Weights of a small transformer language model.
Size: 14 layers, width 160, 2 heads of 64, MLP 640 SiLU, vocabulary 532, 4.27M parameters.
Architecture: LayerNorm before each block, learned positions, biases, tied embeddings, normalized queries and keys.
Each number is 500 + 50 x the weight over its row's rms, rounded and kept within 0 to 999. Layers, rows and columns count from 0. Numbers have three digits each. The size before them is the row's rms in percent of the matrix's.

# layer 7 MLP up, 640x160, rms 0.163, rows 424-510, columns 0-79
106:490489556442560469555485530414497482555485426610460464509550510566485500474496509494515466415529386484448475500504509491555432566545554527456546497486445535517533631477482454480427515427382527461540435528521443467499502486526572494530555454
097:618490547499574557536481567499410455492469527508434503416542558522581559502475473462410554565499388524562449496542529452405515451460469494510584458417552518517525526503515555540481407524431428509521473480582561541519487473487549473539518566
118:476508466450487547448571513510474564521442518475566449502488440509633508487509430514450513506561488468486520450407496524540535510566478493541457495515552476528502518396532541557407526435473575511473532537559533600512466385555537505530531561
108:581582503407556524488478564517576452484510451517547460550396571521474430626453474539505466446452537517530543511457534511475469425552476470435517544547548442522523515615481518516538544440431487511512397517466511490498452508511563452474543465
088:542522392420527528478509480544415502593552490475547535453411511534550488453582542393526501506426456545474517470568504518540435516542549544491494505502485547620428435470553507525384481460497409556481526403433551432508450569498479435583558529
105:506507500515530554508509442537512404449512541573494547494550509465427559524445479499435467403462450481433503505477554525499470536486529565463443573505521390491472559527524516472488422527563333471519392516465469445430472561556544487562467518
092:527587480558545405419494460485577479430466538545500501503492541599516484553542434493449482561478568564466578433583469401511507474520432510536504537430510573569587511550444444493525551466396490532510489463478509470442579525510454584442439432
095:508615426572524513417561365512492426473446535477566518495447542451624522416538477568485519442431536526392490490562446450536511548523464477485482519471464409432499551467405470471508528618497550533525549413547487477566332469532467577469522551
096:602431508452454538499489555500440543501551486433599529563499527511455526540454552483492496497558540553483479536516535537540526541558518469399455603419497573522609554527459444608490494455530510599546502515463533520485515522532521508535515564
090:458492510367490523506473478483501516401451524482454601397448509483495451426582531546551530465546458512439512544596437492466510468541527501546468463525488548462557556565598549389558517472500524481498473407557455479563397514623527523534447494
095:554473460510520437476455524549482485488589520466561513447499363515504551536471517408484593497494486587456510565573479374552399456432460501541540494425548473511483455393457497510532542456488520549510517573571500569546555501498513526507484464
101:476531515591475568398481511508480443484426380491542485520583525493557523551447511597492481398464380521501562524450489512536490503542464477511500544520516506501578476569510387544459461414465575513480432570535622493543491515525488518505512573
092:581454457395554544487468415561414486577562548471502462442469491490531426553429540548489514633471418513502493460489523440461486561551489497601465571450474565473463454557532491471451490494474470466557551551499506447503431384463454576427553494
121:531508456462556577470388480495497479543487532524398503565457472432451444516523435459344498498426391434516553512541547478519553428485471535478536565480475577501509540462427413556473503602525444523470535549509570544523513484409453499522424502
089:449573443545563579530510446483482516417538496531483539451546568414481389468526447543580496538447534487509405545570532557502454404428614466567509466520580510516471491535457554432472500436496491422532447465460485561432528475442439425527386508
094:487453527498486569439453511514469452564431470480441571476506449573525531508540518475431536419519478497555561513548489492638451488505494471508549603406409467524481528504491522552466374623559471483527541451518499479405615487525480522482535493
103:547526462503437521451514445453506436508510475519509469462489466524458583474447507466529564426484485532404511452547479498538487520452425561480484532435434498461581476471460471495474483556488513462418424501457485557601496412504479488543461547
093:589557445441481502444515611423553472557497524600489487624536492590419503549488497519500488541594455543519470466498446422501443468490431507504422386565509527469525458486549471477523517528400520519550525474517498568528412492515517527498420514
116:599552477501534546456507582477464478495444556505432476517455582487450316533524370532500528526496484547439520553478473462542485507520431434454589440492538461563479460460438499478522427487542517511520571486424434506482500551467370466557516538
095:407603366497496471409507566521495536464502445463518506484496492494464558471562461473450437441577473521510420540473500496497487551515480481562492479510450532493488543504624505550563481438542513514460444522515630507605546523569510517533453459
098:475463425526513564476552547425501491474507586409548514543562485554484454571521486552500434571493454438475536556533523525576421499511494574524472438528490538495468457579446442511449517461407519580572433538548535458454449517553522551517433477
098:573479473561480412446570481419503376465515476526508431550553531443488502555451474490460502487560468492567566617559519525541462532485571532555574528546466438505485498446568437421529489464459471483467557555605564480448491537470465554607460563
096:531594514545515477488469481574412468514408585458515545493617498566426481526485560555453558498420468501488428511564441524561564447426579450487520407434438477446479509579427481485420603460490533512522534537486572516441459595455478572481470498
101:525541542441525543502563430538487468446544510477438550451477447509396455583426516416443482515454483599497494494520526494499540495588544560484425521587507509523634531599503520505543503477546549452483515439508527511528557588586504495481489467
101:496466508505593548474533487564395541497473427472507539427418541515447433557437420522526514421519444460604478521488508515472574531565544520485489490455480573605538537512409573523566515578455510505494379562548500512486491480459442532535462499
098:509577605523451557516473616469523458409485487519474558541507554448401498448531541503516543472523474495511487442560467407549501490503438613389515496486558551470469513502557549615578481499457555527478513506545439567495545459576427486491517489
131:585493510538521489485521377568491546569526358506477526432503422622508413489485506470484576458524458532430449557488529434532460528497436546427470586512488489465533461561507495547522382499440552511548518477491504419455524510498465397381432565
111:541579426480477473521521524497476581544508532536529444560502518541524483540610490581556523456518391435494475499507500595526457531508476508493544557463450438507492514525460502480540554532442471546561424484550391476488540382524440479458491456
145:520526477552546454471476603422445471470484528513420621444541526476388446537474482526560515489508460447532432496636533551549389477330503529412523444446481493488546587460584434505458463566495435483497458550473515517457521544462463468543423450
103:580363509485482480481460477465558440541581435476450582546517517522438465459631506456379453493530354510469531529548484548495528499468363547498481542455505527472606489527509490545430492546441439540515601532474440542439544526483489456463530529
100:483470474469532531428480564505424424448493493520459423515570535486484576515564601538441420525467538478529561496504489533451464505485479545566465537552579440458528532558580474548481535487512429537451385492475518415498597589548477438502494386
083:441483567487510456518486489589488598531472521449478481450450357503442574506478532379547453549595496559510381528541521486514467542425458602446503569469501512429531559528485472488489473413535450556509443482574554515587528490515500530506463448
126:471553459437615502492494578463553510385523518365528497481459467480475428485480469544482473401438577496522525438456490560507531483526553573529500456537474545484566458503380397530521614478425530448545497491505500395499379481523431384504438529
097:528458585487515491501501521511395492436638480516477413460538535584529502505502460482481526383484462523468510526514344429584543535419500486495417478464497552525570557435496523532567504557499426519469484480534536514491512561485492572523501479
106:535546530446558476468459500497536523482539474594594548441567519519551598499504579456465503557423499508579573444528488521530469464551466444523498458496451456507431624506433584510440472634495480470505464523562490524490425428435484517520591543
105:523542430577557521441503491498502464394465539557482488453578467374435502468530493535465550434448509604461574462614417590476436567502517532472522548520520464433472557524553509470465562552537513489504444417533552450459597595538495436488438399
098:530508468498523513540471564439471491509533460508492540547398527527486531479539431594521526384583576556386442439493437543509508613499567538517441533530531482536569458579592560494490532488508534433444499523412471526526439447574441577491526548
113:448510512544552503528561486488534365557473475455471493638537534429494576392522614517458505476494475483553474550394496492517442572473506448500470495505394517463531512611473489368500464449480507431484473529509547454513455432455417524486668456
097:502459459425475552521410477449452485498445577490466448538444546488510510540502462410574504416511555449459379595426524475571516444517438500461521427442493414535477497548479436499454464501540382461508464550560491457438475474530401519548465475
114:576481476482532530495447606524561457542536456474487519549569545535491479464479490498544472427564477449522545468514527496505458583565536555498555377459565536469521433409484402460506528490491508529442517489456515515544452473507382464558485573
089:469528532459526507532515420547546461572442512490477422525502443562524427579544550537537545510435540447429503574541472485462532423440461537574555418536508520605499443513506564443538534445425419533554475493533560522489517516560434513540516427
094:564460502459500415475512388585504463529494408496424488521570467523479501612473493444469515488580518575513510586471441517504503541514480565521511548527528529406507386439511566560475490514482550485520594528512415481500556466501445534613505464
090:542504568440583501464414508538467422501475404531521539507502526513498460451519601479478561475472548465506472518473425437543473495364513533497611508446496474551545532505501523452543505532581523517480488440481489568527547543479477419480556539
099:520493571438486514520544486549551481457427487499407542506582452535531509544598678491522501556575529511467461446584498561536541463509518536530536502553543549617455446509528499491421530499525516511500442446491437469350512516448519557520459446
084:552530521518518508490525498475594499543526506500587575557537564474388456470426469468449496574561546525492530499528385501544471467511432416533515555460460595528526481489525446452484584405478555514458554513460431434512532420597517602550486504
111:455535495492511380489504551542457500515537475523466557440575473526490432534421470441506560418484558398481430507496416526557429401488565396493541461427614670451486527449508540466528409513456553543460429503477512507445524488480440458503515443
103:588498493574510546452526410527412524476534507448486569388444414464530503452466608509521515455459501480479567498477526461496521555474430525607437485509478539440511447445485466442503505438563449578485519487557586435482541533460469561439428550
092:548592470502451564554434467416500513495432426523497507474513519527510610337533504627501626481518501494507490499477592516554545578406495539470537477485492503497509583514516434543516457529382438500602509536487549539500396406503438611444510562
088:516414517526425545610509445502382490490524484530523528598426526464376540532490551507431505536492432522434541490444441517515489508492423499527498430456518448589467544540533498451440611574441500484509448436503615525528612517476465453468540497
074:430579460426518488440472485472532487503513470523535458456384400506471449503473493591478442497557519462488517451550446587392496483491514510472399555539516527530501459494481534584498476541480558524467518569534557396439547513485465457470466532
093:502532492472497550467443602455577488481434428534439540408539517472511476486578502590464445461569566499529516464476472535480537431495490540432553593500558532533495576513462506463486534522400536554509446476431379508500537472587461537489503501
109:485521546441531511536475486541570431509523467514522529452490456456377503507480458473458539445480467515405471491396484438545400456521550622470537523467468561507536521541488546546505518523361551508464525512492368444525412504525588451449504454
103:512460516541436550505553567512474504423503546544528537390549563532457551538564529437601549463502513453481421503553440541553550409433484524447484420534432519533543579505582523436511498494534539538536419579625496454456493453550467444404358400
104:496541487522486482501460541575579483535492454437440513474553485471655496443599545466505511441517483490513486499511411427474542527451566495537556521600506478494581341500524504459428503469525466427366500517544567464602483466530488462583484522
094:542443459582441498473479519626489499453513515461417509489503477457499509540522530500469465526537440433480482584543362516486523512529398556524577514538421439531447503473495449450449494480484428566526388527494507516463527463470451558434454441
098:595549500514574536499470426437420405472536459398501531590524593479545410540570529551553525546449448484417476548514451405518414513481550531406431542544453511554521472518517554420561559554530480492530562413485565505483491534512528452489458483
108:496469463363574458545470523532562457480518536512516551525565458594431426532455503573507517426518368457508477539499596560505463512530595501519503546517493461561510548567476484537475514582490469474489400490461470497569521489521488473489546489
116:498507458588504453429504494447497489477526495506584564434572445500445467532460490476467462525523437512491506451477499492533423502497559557445483593603524384479357547480455403495413474535477488549552497513499540498447457479547586497561395492
086:588568534507523422545592563495498516506428473445494493488493432410622529518506489474466556465521472520538427469499464527472494500488568532533482546559666491462419489516530497506504513558552426505481535515553496512545515482557548559431520471
088:492539523458454552527507531591446543447463478534516493508481499494386384551470524505428530430430526567551542538560472509465492339441490462531505590439442518403532492393482521574464510514498454501564490566467468498520457454557539448536431579
103:524420475437508484485510460534578518493481463573480556449537514552428439497428523470540516466490625441506556507513481533483577521554532423493514453564445575538567479619416436494526488465534524506444535516548446532428619437473435392530419476
099:462484516498562494445517556554572511461514590347498518494482561482511542550531575451534549486483575456409529525530447500509450447530553483565424587535437544614559513464487502541409466441544484482410551482503489519525419609491505506563535538
087:474535579497600477464533532506528498553423544491551539538490520593504408479451467544480428432553561479499496566512501522559502461459509455551408478498433386486517490550541554449500472546584489491537507546413467445439561544499503518534563532
126:453439494537507538458511488542464494453435536512470562550463538463536525514511487540575463562508531479520468467526459523451476485586544567473326459448568506576491543567385409478505554523600525553534500548489483487496533483500495472517555451
097:468490376514462488455467529581519545432541425495474459494535547494501585508502519471487526475618468414450443520507602548546394474439508472497461573464492520541548489427500433464440493574443485515435481546443550466465589538473538432443484473
086:547705441480459543472505453588495437594502463522556476484462433500555501556580443465499579505481586467567560558462520440432528517493635569492409531524569475520508406494525511554433412500452524532498481486437529477483466491466555550504488527
099:594489485468493464529534455401480607538563572478423532506551521521439509488571519419473550468439428414458544537529428471481417401472396431438502443490447491536554525388508458550473455499489633448515573371431552565556526521502491482506379474
105:516537457482447521493573495469457525454502542526524561547534465469503501505392426531446445501544464568492476514558484540515450408482547520468493499596498532490472570499466430500493541470499425474561456480423516514484540475505578466478448397
122:597529498445575461439536401512529500527425508508581527524486546485515489556518519464603486545515483482471507486464531559501380514463520449581455516405552516554494482548429544465466487524514413478587548457523557401496393579443483565606468535
098:537500504573529494457484483427420418453363617411453548538552442595464550505517430570547501492522487502443594417547504568476569506523553525471539574605501416482476540516489503524473499516516454481417556444485507492524511573492532480492501517
097:541509493392455537487528530503460439532554475627569551557575499449602485600402516537451505477537485563545470490509557553473540516521491459517526463453543482596493553530455516515495593490564493493426454475470439538525518521476502450560493480
084:456595500445525512503536502533430588442618503535443588565466470451489573511533550537467518461620506493495517470484487444480542485540371533566486495488489464528473536526505460473570526443641437476505547480472541448572545470541485484436505547
098:476437533604522499476504458504548509474621565449445506552487519614550551496481437542436511487498423524512514505494528429529481541381515443411520502537504571558597523498530451481511506497533579425467487503552541488558517475576523504482423465
124:570470534478525494474503437451504570515451455519486554448446516544462504529461369427442513551474505442553456488487457566453516504434434483543505527463511554439518530465589523373489472542531587529436497497535477501454529469546501498506463434
096:523584586498564507556472531483441537506537467451557545514410514598569449482508537467462587552468511540534464585457477418450569507497548481521574522456507562582522495477461538510423494546558517516381606529569497495518543548528570478607564474
110:555588469406491478513472455527492405499537551558396593477545420425484478537560623467525496555521493464508472513487579492520570572418574497373497557485504537510527523492477554533557519446534583484524586521516465471388491547520494493534462468
092:522418500547543454506441525493452414500435515522490463514526475525491558405529432509488565481531513554511505522461436423538454358495537503464552522459477576590521546548545503526560438544571459477542444543470554476458538496477547528457504475
087:486493538382482449394506534509446498538435520570514450346535549494526504536554523474540497442477398466491464596519415528512371504531492493503495521496497526517480433516479487510545513524609507522517511616531598513485560437443494425523416453
093:559446649503523584425521456407524480505555555521448580518474537518505440457601588502515501552470450459499481487457449463489429524494537553490492440506498496533462510456573492575491486476410541540501579555456464562464456448475544504555521502
096:483526490519475513445426508486522476465533443500512553507525545523449532466512460516454589542513496560457514501513608452444545488454454477564596627500446495592522601525551432450475486507500502552550500582439540491474543517442433498500511475
106:459523439472483429494522552530522514502542561441479485609532607584560472483475575493560451498472496524476478486442557532414472461517510486478433577436475483519560544575458528505464567512578567460477498508485556508530501521518535494567571455
115:490505476488519489520491554516597467433526533484519497543479502514554464499456510473538461555548497492455570479522480479440436445468527379486512468531456469459500412450510509456492524474440550426416537582520422408668510477414485576547496423
093:553574530497550464485473413478589501448528476498591472465472464560505450449403499527524441478537513430564472627405471579412522569541541537582478463437577461515496467472506494463464533524479527535436498501563495468621502540435395581507461505
106:467522535502527458466602488509480529436513484507530515573386467559440527535467382480501507447513537456539442454587427533526492483443536461586516577513468475487475528438458431520454412515543568481462523485568556484503488551506558417489430465
087:542493407403492561497626515572509533467520553534528582557443562520529586484495474477545603513492419469499550528486587595463389488436429498535556499578554488452512501443464428455464505460484472504548527577519516492576569453476553523444453441
099:527451483433474415502396521500509480347471546565544585449558507455408437517487514509514491515552432484542518521490511481432415459498465506504457475508486502485600477514484449513518513497415476556493507468482421528602521408521446503538476518
096:546436395516394569495461491534510511522487541607425518458487466449519471425500375412512518445466613509409532481571506527612542454524573471490509460504578491506436485455426495541530534487464489532459551430547507426504497498506495615512417536
# layer 7 MLP down (transposed), 640x160, rms 0.148, rows 424-509, columns 0-79
093:560572503469497514447538488529452406476467488427542482544552427432530477533505553559495444562526500595545525556515535542496428545507577582516504531475496611518511425522547520486506576545587454460471523432421585514487548553431492509544558500
101:498488542475509501492539475530538457522504539548540549467526445493396531549446464465555512567507463547424586501488466463577531423529623455510479381532572401506480549540466536580495535499635413497511538458493504521523546457457441521551407478
123:525451457433596584494482483462463500473410460524447436517442527636536480486602544518502477464530434476470522478553504525543543452641430523480521490539493451551611487516492571558464453411502514518461480553494554564487508437574481535490359573
105:520547529503496395509499427522446553574494654520498565441506462539450543466435484444490512461511504437580482479552482497465567518443444440514526456447521447495548467510537607565544498564548533450523444533542527552512610482497412503554387492
100:541536430524487491483428477538514592477506503531569546413469476519446600502506558463525516404547460350542422499514499498520558499466418606463425519549494451513530417499508491538499530540462516499571427568416547517512536489447514458496518565
100:402442496477457455441606526576510388494576438455478540514454474440521458509434549540428479510474600482599514458493507480530586504505486489545392473462508436511503435509428506573528591514476495521483511489472445519471441531436576488493594570
095:492538544523481546475549456488431536444533437550505467567496608453442438489469488536463508521567496543498540538426479535443514571548538480534509541440660405539484527536513552478501430449555454510506479491559567537459437549457502514466556552
099:555426541530576494493518541545491525366533460544532386492386500516448521435519468537483499458520344592452517538487513507460616471499542514486507502423530450499579510534565397446431521424507504579562380523512448485582486454524460586442571480
086:445486566592509569431494515476474524549534468510488503492517518438571415527513477471550484479497532468450603557551496454456471459498443516548562566520538371425503442532509499456493455467490481496510582508503471530501482512483445484427447499
102:545567554606482498496597548533563425419585480581488482539465510534537593474426552564533568498550466576542411563394554441488529479518525524511487596509563573448502386484595453543498540548510468445564545467508517507536533539516433470454379486
095:551392486489497456571553467463458587493486498349520476560546472534545449494565501621521527494510517501550453533521479422490549488527478603480511554509508567541533451450560518499468536442440450391488443514482506516467462547491484543583439408
098:581514518520436543638519467542442504539630459539445476511411445494516542521501526459461517524483432585457500547509526556417451533440525471532471505453561506466497486498490485519560468557429422476487439435481479514498429515462457501446568526
102:428429499505574517470484359633458528496549514561545458430449515546573395474425494525447554513638487496469501561530462492500406528490537512531500556568503497539428458456457458415461593464533545514472528418467475452504521457454576487439492594
099:503568467520569536450514498543484445486530526513486528471558505485491410494515527617539447374496483498439505513485417522602533414461600542454489506446492429517456525489542472457529544415440559456479575447475377508493486591372542464522546567
097:591592515502486436438443551558457524530516552519513483436541584451481459531477428484560514390410508510521552475440508560468534465576514472513474457478548460583479529499621488490493506500536505596502484492447522564488594472573523553488469535
090:469535495522390498481611543465477500486496515525585514519465449426462482480507605531536483460483445511544437524595505559466492541412534547505521477405425528458433519466458475490541438431519513472511459496487564548552563566472456521591554534
104:509444520507531468535519466494395528506492525418446449533490526574433578467510549528511567595435523483566491544511512578586503472480497474459527464466565525553469490489451506494549477438548420606491520490489518465518457439493544526420514517
102:402559518454512415418478523481480522479524515509474491551532453529514538534603517520437541540474608525535476478548420475543530525562586558446487518510379503457495485496466456424496536530500436491407479443478485494596497512538523415453546479
109:549520533587519587483518541505475570541437589497451534441448616486538463593497433549498502516502489598523504509478489530536553554533480474519524458525505444555531392456521495526571444561451496513525516524411470608462560558458498453534476438
106:546450504455526547438541460514572475488477430532529518468538543398442530440541454510437426476509508519563526537514545438524520513546510487476399590520419512568490559529509504563504496438578454528504514541551476441536509510521459487524461456
107:553487375589489548417370512484537495552465518514501473535451458576462504487482447429511515489569496554360515470463618342506484535514486527581396421550471500453439492575426485517555508551475482446506521506508470520486473424440511522529506484
096:527564495615433483443421496479549604426572434501505449445575421522504417492522466513487501454490415467378490464472415514481481452499472540507490487468527462471506458515507556548521537468484546485545517555456470424591551500582472518506502511
097:480373517483496452451432500501470411564507560534464498545544525537514464498432546467515516648450531471430543482554498534476477502523400545501430482377402519538381458473445486539549382494557421508471449489543453495490533499479547485458510524
093:396454442469486580542612510510527507514476478511580508499481474493475541552504530520550493434498463460603542562550496506543573615376524500571534473451527399411499514544515446542441572533582547477581447431414457540492523486494640517487558518
101:475541501523509518457534465574438440586433489442460537509519480366462609517577406548566571549531509462462528490501364545492521614456564508461477413528538436551510453505482488512538505621531499540520427557457541518471472421486448484470488430
089:489442353468502460464513520476517537494538408518490548435531524570514446541547526418459437473417436460386525485563568381510532519518499417479567405555466484504467483436467520475480454480588459485506513404511446565543490445474475529409500519
105:515601503556537516548555423487502531549522478546496509419455427502589543436594456382558410416482430438463410520520488539438536453444462475460551487475464552477509565577585451476514463493477609405461469488483493525458556494504486470592553475
100:438466498408482512548565470495467518618462527377526407519485518454467500509528558456456466597529562484450485483481408535519532478550464459531513394420508494526453414448488499465499617462485544493463565429448421514528475501513475439535470539
126:570606533537463469482525624473519461413429497437511593389530387465485548542495464529523450465493498507537517488485448493513481434437490569452531434476473520515528577506528405558554506483448548532478495583541545451504475451493498488549532487
103:493541560556555529527577508580476512502501524529594565576500598487595546469527563433489376562508473531502561483409472435507597512493544469510525537467566513516486531538499438431489584506499388432421455578460502493398511546399566530509416452
108:578459525598532537578519470421465437490475559447631570403513476498523476559523558470438477507567490614596467456498514439476518498498486463481423538473549557495573446550535397556422546455483481497513448457571485393599506466528516495567501441
095:544435539524553540446567575480452442476502423487511537542543503494451502508475550447499397534518453530506513592472530443481447541540476512503440383508429487437460449502493546522347578549493467434505546603451473563485470508500492451492536509
112:549564516430484460422508542471530457385409525385494523436449511479480427502431423469592489496396543510586533517511429464512516437614542591514514472491442544521452478485465490516536542409499557415499465505552471447462458537494406453561471429
107:490421382516502552557441528591420430514461537574508466544515533507579378514490492516469601501464580516440507498464515494557489464440496578536468620486546449458508566553475505413426532485502503496554498480451561501489473524541613482509478428
111:536459461522556480475498500540470457433528495501511440578453499510460473512430523448578484499511518491529419549517565385487424460565542444566493582503540573463560525445478520441472445562627477549547531449482549547588492507528467412527472488
108:584563448524543527533576459523507530530549533532529466514375616478471494462555520508471542444414406458486461428493562462462565480468406527517501474406486484506563521411560444552590387532508560500531463516413484503626502456492386521471521502
094:365498481516443557510491482584511467473622457467450474524613501504513572513450531495533518563615462479502463461590529493507586448422440515527578537492434497450602485537476513570476463541461493514518555453531523568525583547458515510496439557
103:503528521535391620503560497465581531519495474487496558589571487531526568546479542415449482464538549393454494507419542548378493435424475504491465541446421459395488478542452437450437542563447511442485504474437506501508587493429513485507556518
094:471529507524449488450460476416559520536436511424484475528504499445483562570493516429544490474591510457522609515514612460600499446489485479391563501565437474520527476570365545529430592566484428506465461426504499505508476617407503420516485533
118:499612545487534459508467503550488519526378538530552549475491426487471445489520464468525510416550584475594481439566489507440530547547486574538454428546500580603552620411493381510480425461463619571525469505584591462468519472511460490538501558
099:483501509640523514462487510557411450462472500472459511580500443547640545446512483558437498487528464554491558519453545506471419511500528459417523586409583524421502485443568465506553494490587520469559511480488515499501493447481548541552461542
102:508479483530500468474505479576458444479474501566500477422414499508418446491493490492480577530487526584475490579490491490498481423432483431557513559485552525491421373434475513525461524508527482530489440449571418504516452552477520459593517465
097:558505443512491515541560493556519404610521599501487441500557510490550515504547373555603485364490514469444504460506448498519555534386477499494500467524530422476416546479543470525462490465448512551473588438602462458453615479531505555437481539
101:450504491597429486488465538494519454482489479472577465431541513535453491552549553486486526527519561455543542521512496575568635559432432374485436479507623535538427422551445513564476474541410481567558498515558488461466439560623487475496493460
100:493475510511540502456479522463533501425521615487496410537513527513526448532530496552473402478492434539520526471528545576504386507572552492597481553489511490463509481505497506481528483570538397474555637476372565414484428473518509380477479462
109:458538509362426506445560483484487471435490483470460489482521408498469524511571533567465492560519553603520488482476435536516551489417526553480539512488528526527463460489582495485403480443468644496448538525485557540517454525504505513540483482
088:442481539438432533513578463483593534555573398502535470541510573490440532565490425441472464486466541440519467480411435474578460473485455537505509499484459505442423514540586580492532529469459527458457456594487475556398513448482554478478502516
090:535504560576570415483450478460516464515528482548612433433490526505572460482522445457531492534568594568503525556542421516430539423490463431525352490510520445446505463541421538518431542519568567484400431449446480542573415559538530422496543523
098:542554527474599502434479604486512464504462492508561484505527523508467438553385492466540469461525582570494454484528459483484487463526481504563485516470487526544441568448498476396466500536464517548564478522476470397490440383573544481454546490
092:500446501532456430466396497427496470487508565455493611577444559422476515503467502496539454491540461537459422543489514478510401451490491524449552421472497448563504463488436468457446552552503524413495527426469464571489575439431478536470541474
103:522572466373473509541569548506499597533485579530584425583415580472505504523516533576513534434540476555572461463554515567540455567540490525517468535505497556509495480546493455515512484430562533456469557586498579492547572463520516542507556490
096:453446465464471527513504450552536598499534558485406443587444550597511486531522465507478457512492497493417476400490475496573447421442513414516449587545542426511558536463509527498558490464584382428431519508440452506477546426492496526448438532
094:532527542525581426545451524529585474482488437427433378581460475523541510532473525536438473556585622540564512460444537451406414537448460513541513537529505418542525447537505508498453565509531466522445378524479460514532514563424567514551576515
098:484533412446550472507537516523490479476525526483426412435545471523509479451606511446477532526480546570506534440577566467465569403540526520471461495437446465461544467536479530636449524501533426504415518441494420546577429506534481514511478414
101:522594526367507451495485412527485495470520496443466552487478564568451409529480467543585510453601490566540466542534583587505461448541536487540510518572560590529530501446463455454466563550550487609549568449526516489498611514522547468582594590
101:521600500547451554421557428536501493373542496462584540487571520422488582530559468444469505550434477484462417530515507552522501501589482496433464514529482521506621499469487519453462610474487526499541489466493496537497632463494548461540473417
110:582459532630482506533540549561528558427517465563506491529496519520501568526512574476460521597440402544455469497553542539385432553464551432513493598540499573471509466474482494424494504536484491543524475520486515503485429531595479406521513550
102:341468496487572451459572529502531495460511584595495542546501447521486427547474510512523497525479558528483456577451554556476602513496541436571504473446534449515471416482454503556425545450523519424488456371511443564487506563443467412512491362
097:489513513443525562531435477562483477457537521518519508551516534594465419539469482510552478456492541556514526499475435446467452462574462499496500532427548415549477504516379465562458583575422443434541467439474526428423401545446471414507465484
087:542508392467510483478493530499473504432508497580422513514479572497566507492470553540567354500620486543431528532459540440518501537466458556502495526516457550574460557545513536464498421463497433393470501381540438505492498489544437576486432536
113:531446505581547547394589494561419488528454543559461518439555492498561519629460533419498479510455521519555474414579507504445517597525502461434476475475444522585481546535543465551473427515533488488479465477505463447499526543545424427508408468
101:430489476513460492484548476518493496567560460408508445492557526475514669552616549498497437561566588519442558518529437597509474463478512527526388519529517440592462452524415483501444460476462487492442456515444499558551506458412429573514546443
087:450490482512438433510539467563491508534445471471488453540613486390468472493520485522321448464522504466481452449418540504493480471490525528400568517550449544567513455531575454535474520544441522501471462607428541483460524554456512462417452464
094:451461433501483540491481393475415517569509471514542482468511520430526473543496526564470540375507552468456513537586494380636469497507569507536589488446444579398483527513528555490484514450477560527477583445463517518399479506459455453541482525
092:603555500525550523438438518484507539529438472402507527375530489483413488543346511492529589524487494539582540506492481539456576519554560461573511463474550480603487528490526541446526512524489527587520551526516512506524428498542529570604472468
093:450485499467500543532509464561538612486614472520393550433498501465484513459450488463464464456441462538498519437633456577594517429556473427561454503489441514340474477394527495441481448429418558518517516558529491546526513478501424526397487454
095:372433556528452459518517547487524472442535620402540485538511505514493378548525460513538551501492484558531471572567436510462491524531540491468571475445448539440489534553461533468482564521465473568544531485473581494523363523470568537574497540
102:535469469447542513479508601610415532584577519389473469438436520536499473364518585507572486552578537544513500571422427594528412512492575448477528521430523515463424513488543457496546610481445489576495506509457563586489544542538531545521435584
120:545547552514498417384433503448464520509503516508451447475539474570510512551510600478469520598571460523446480463520508557410418586487472555529509446426493462453540486532463473579471468403493414429456373516538425490565459498525527492539485453
097:379566548435554493475501489425479493429567510508508460489539540532582538532403538557446611440523543532536488511434547414529540490467535575390488545454522470460493495527546531536509523530457487488494527482456504501603402559497468432459451477
091:453562545583578479522457490459462475457443572455578467407501454572508463488520555554541528549516488513483542477512467432467520449516519632493616466556472486512484486486544468418510505495463613533594491593512519490474514422445427541514583579
099:445573486516553473498438511463506582522510491505447423436510467514410545551445432647452554537554436505463495477483458569353470368493534590460500486557539472462524456490499558500445479581501479629578437504476476579426402439535534565480525468
101:407512510457539579502524603493426460532462440518556506470526574513421466497473527404534517545453575515490514482468523485481466358457477506471510494540421476481459569481454426473523508546475505537498489488508507547518461492511533396339517427
122:480490505502567471377443484485477500555489545390575495466442490449474495491426540562534532600480442461485474588534488517524446491480517503527571461545483508582500472541422644614511452569476562535526509508464438555468436524532434498494485514
106:529502376445467530569479491562553425489437591475387526457500534475458516541474504524479500475454480575481593476523459528551356482633446532434483575535544493585505542422540466489503465464515548455561560468540437515477506590566510548542540522
117:550520452470487473502454540481529461502484554417507471629544414512491525494470446510455499447590498481589486511389540506495499597507361520531428506503489534520515560529405452612521524435561612464482509528484481518508457425529506524509493520
096:523494517520498486479572482479573512528482468461376570594492469482458510502492487389486486452530445453475494492531502481428433492544454494565488576453534494484377577494548537484478533414499546352497507467474564636437447564506432482481553472
108:508539484536483515422392434535437516461632537573559520471472576482490529545518483494440496549404468482589632508517486571525532483545501478495351480445513493524498473508515585503425525517568501416483474527469527480477498489479497521498416438
097:443521509513466593444553493439487466424432454557436468462400496509470517454529482533478503412408469473461532549560465508587567416431535587455427521520564557506563558560393487462471537457563552533479431485490505464600563458525574526526496525
105:500470429497426502498575481464497469435446438635503517606557521491488581534546501499533434452532596472531580588439520515462574529509503577559413542481556505444484508521524598531576511484493486507443521553544487585463543510507519415420509482
108:468534524516476583415443450555467436520593539552502489503480490428455486461396460471575493501460487502495465478567506550419461582551541434442492532437474603467510638656508594646541418516466494535471615515468480482422473494537377474526502519
110:449509475457461489520440462487553492481479566408539471490490509463499504540492453499572514445535460512455450390504496482459414423461573466473558559472516519526535485503502432489515563506508555499517482586509470458588442449482503466473478470
102:428483579457424392539434580410508481539506523537462522588459562500567472426486517561413526543540493519571441593570531501427509521467526525474542566496610569520427545512457499497439490506499538544467452542475553486499487525453477491522480548
104:479454517509482563456593512465590482440482487574493521544439561607510440406515534545435491470400523505501446457478497467546564508481536533575489589480536563448502507555502479430412454524325510505411531522523544538509441477513487381533492532
109:510610464465504543533558484568410452542558482520461513408441462563489547425543528571541471481438498585510502467510552508460456543474468527553497509509457503555595566388488453491472486545543517433491546527479552441559539548467412578426562528
098:444610452451522437542500534575517553544504520458579548496490397494485493453548468489545595541487557573474512470495499434456488591465570512517562449481408572496481469515588487459533503463561494533575531389476525482466525574468475483534519494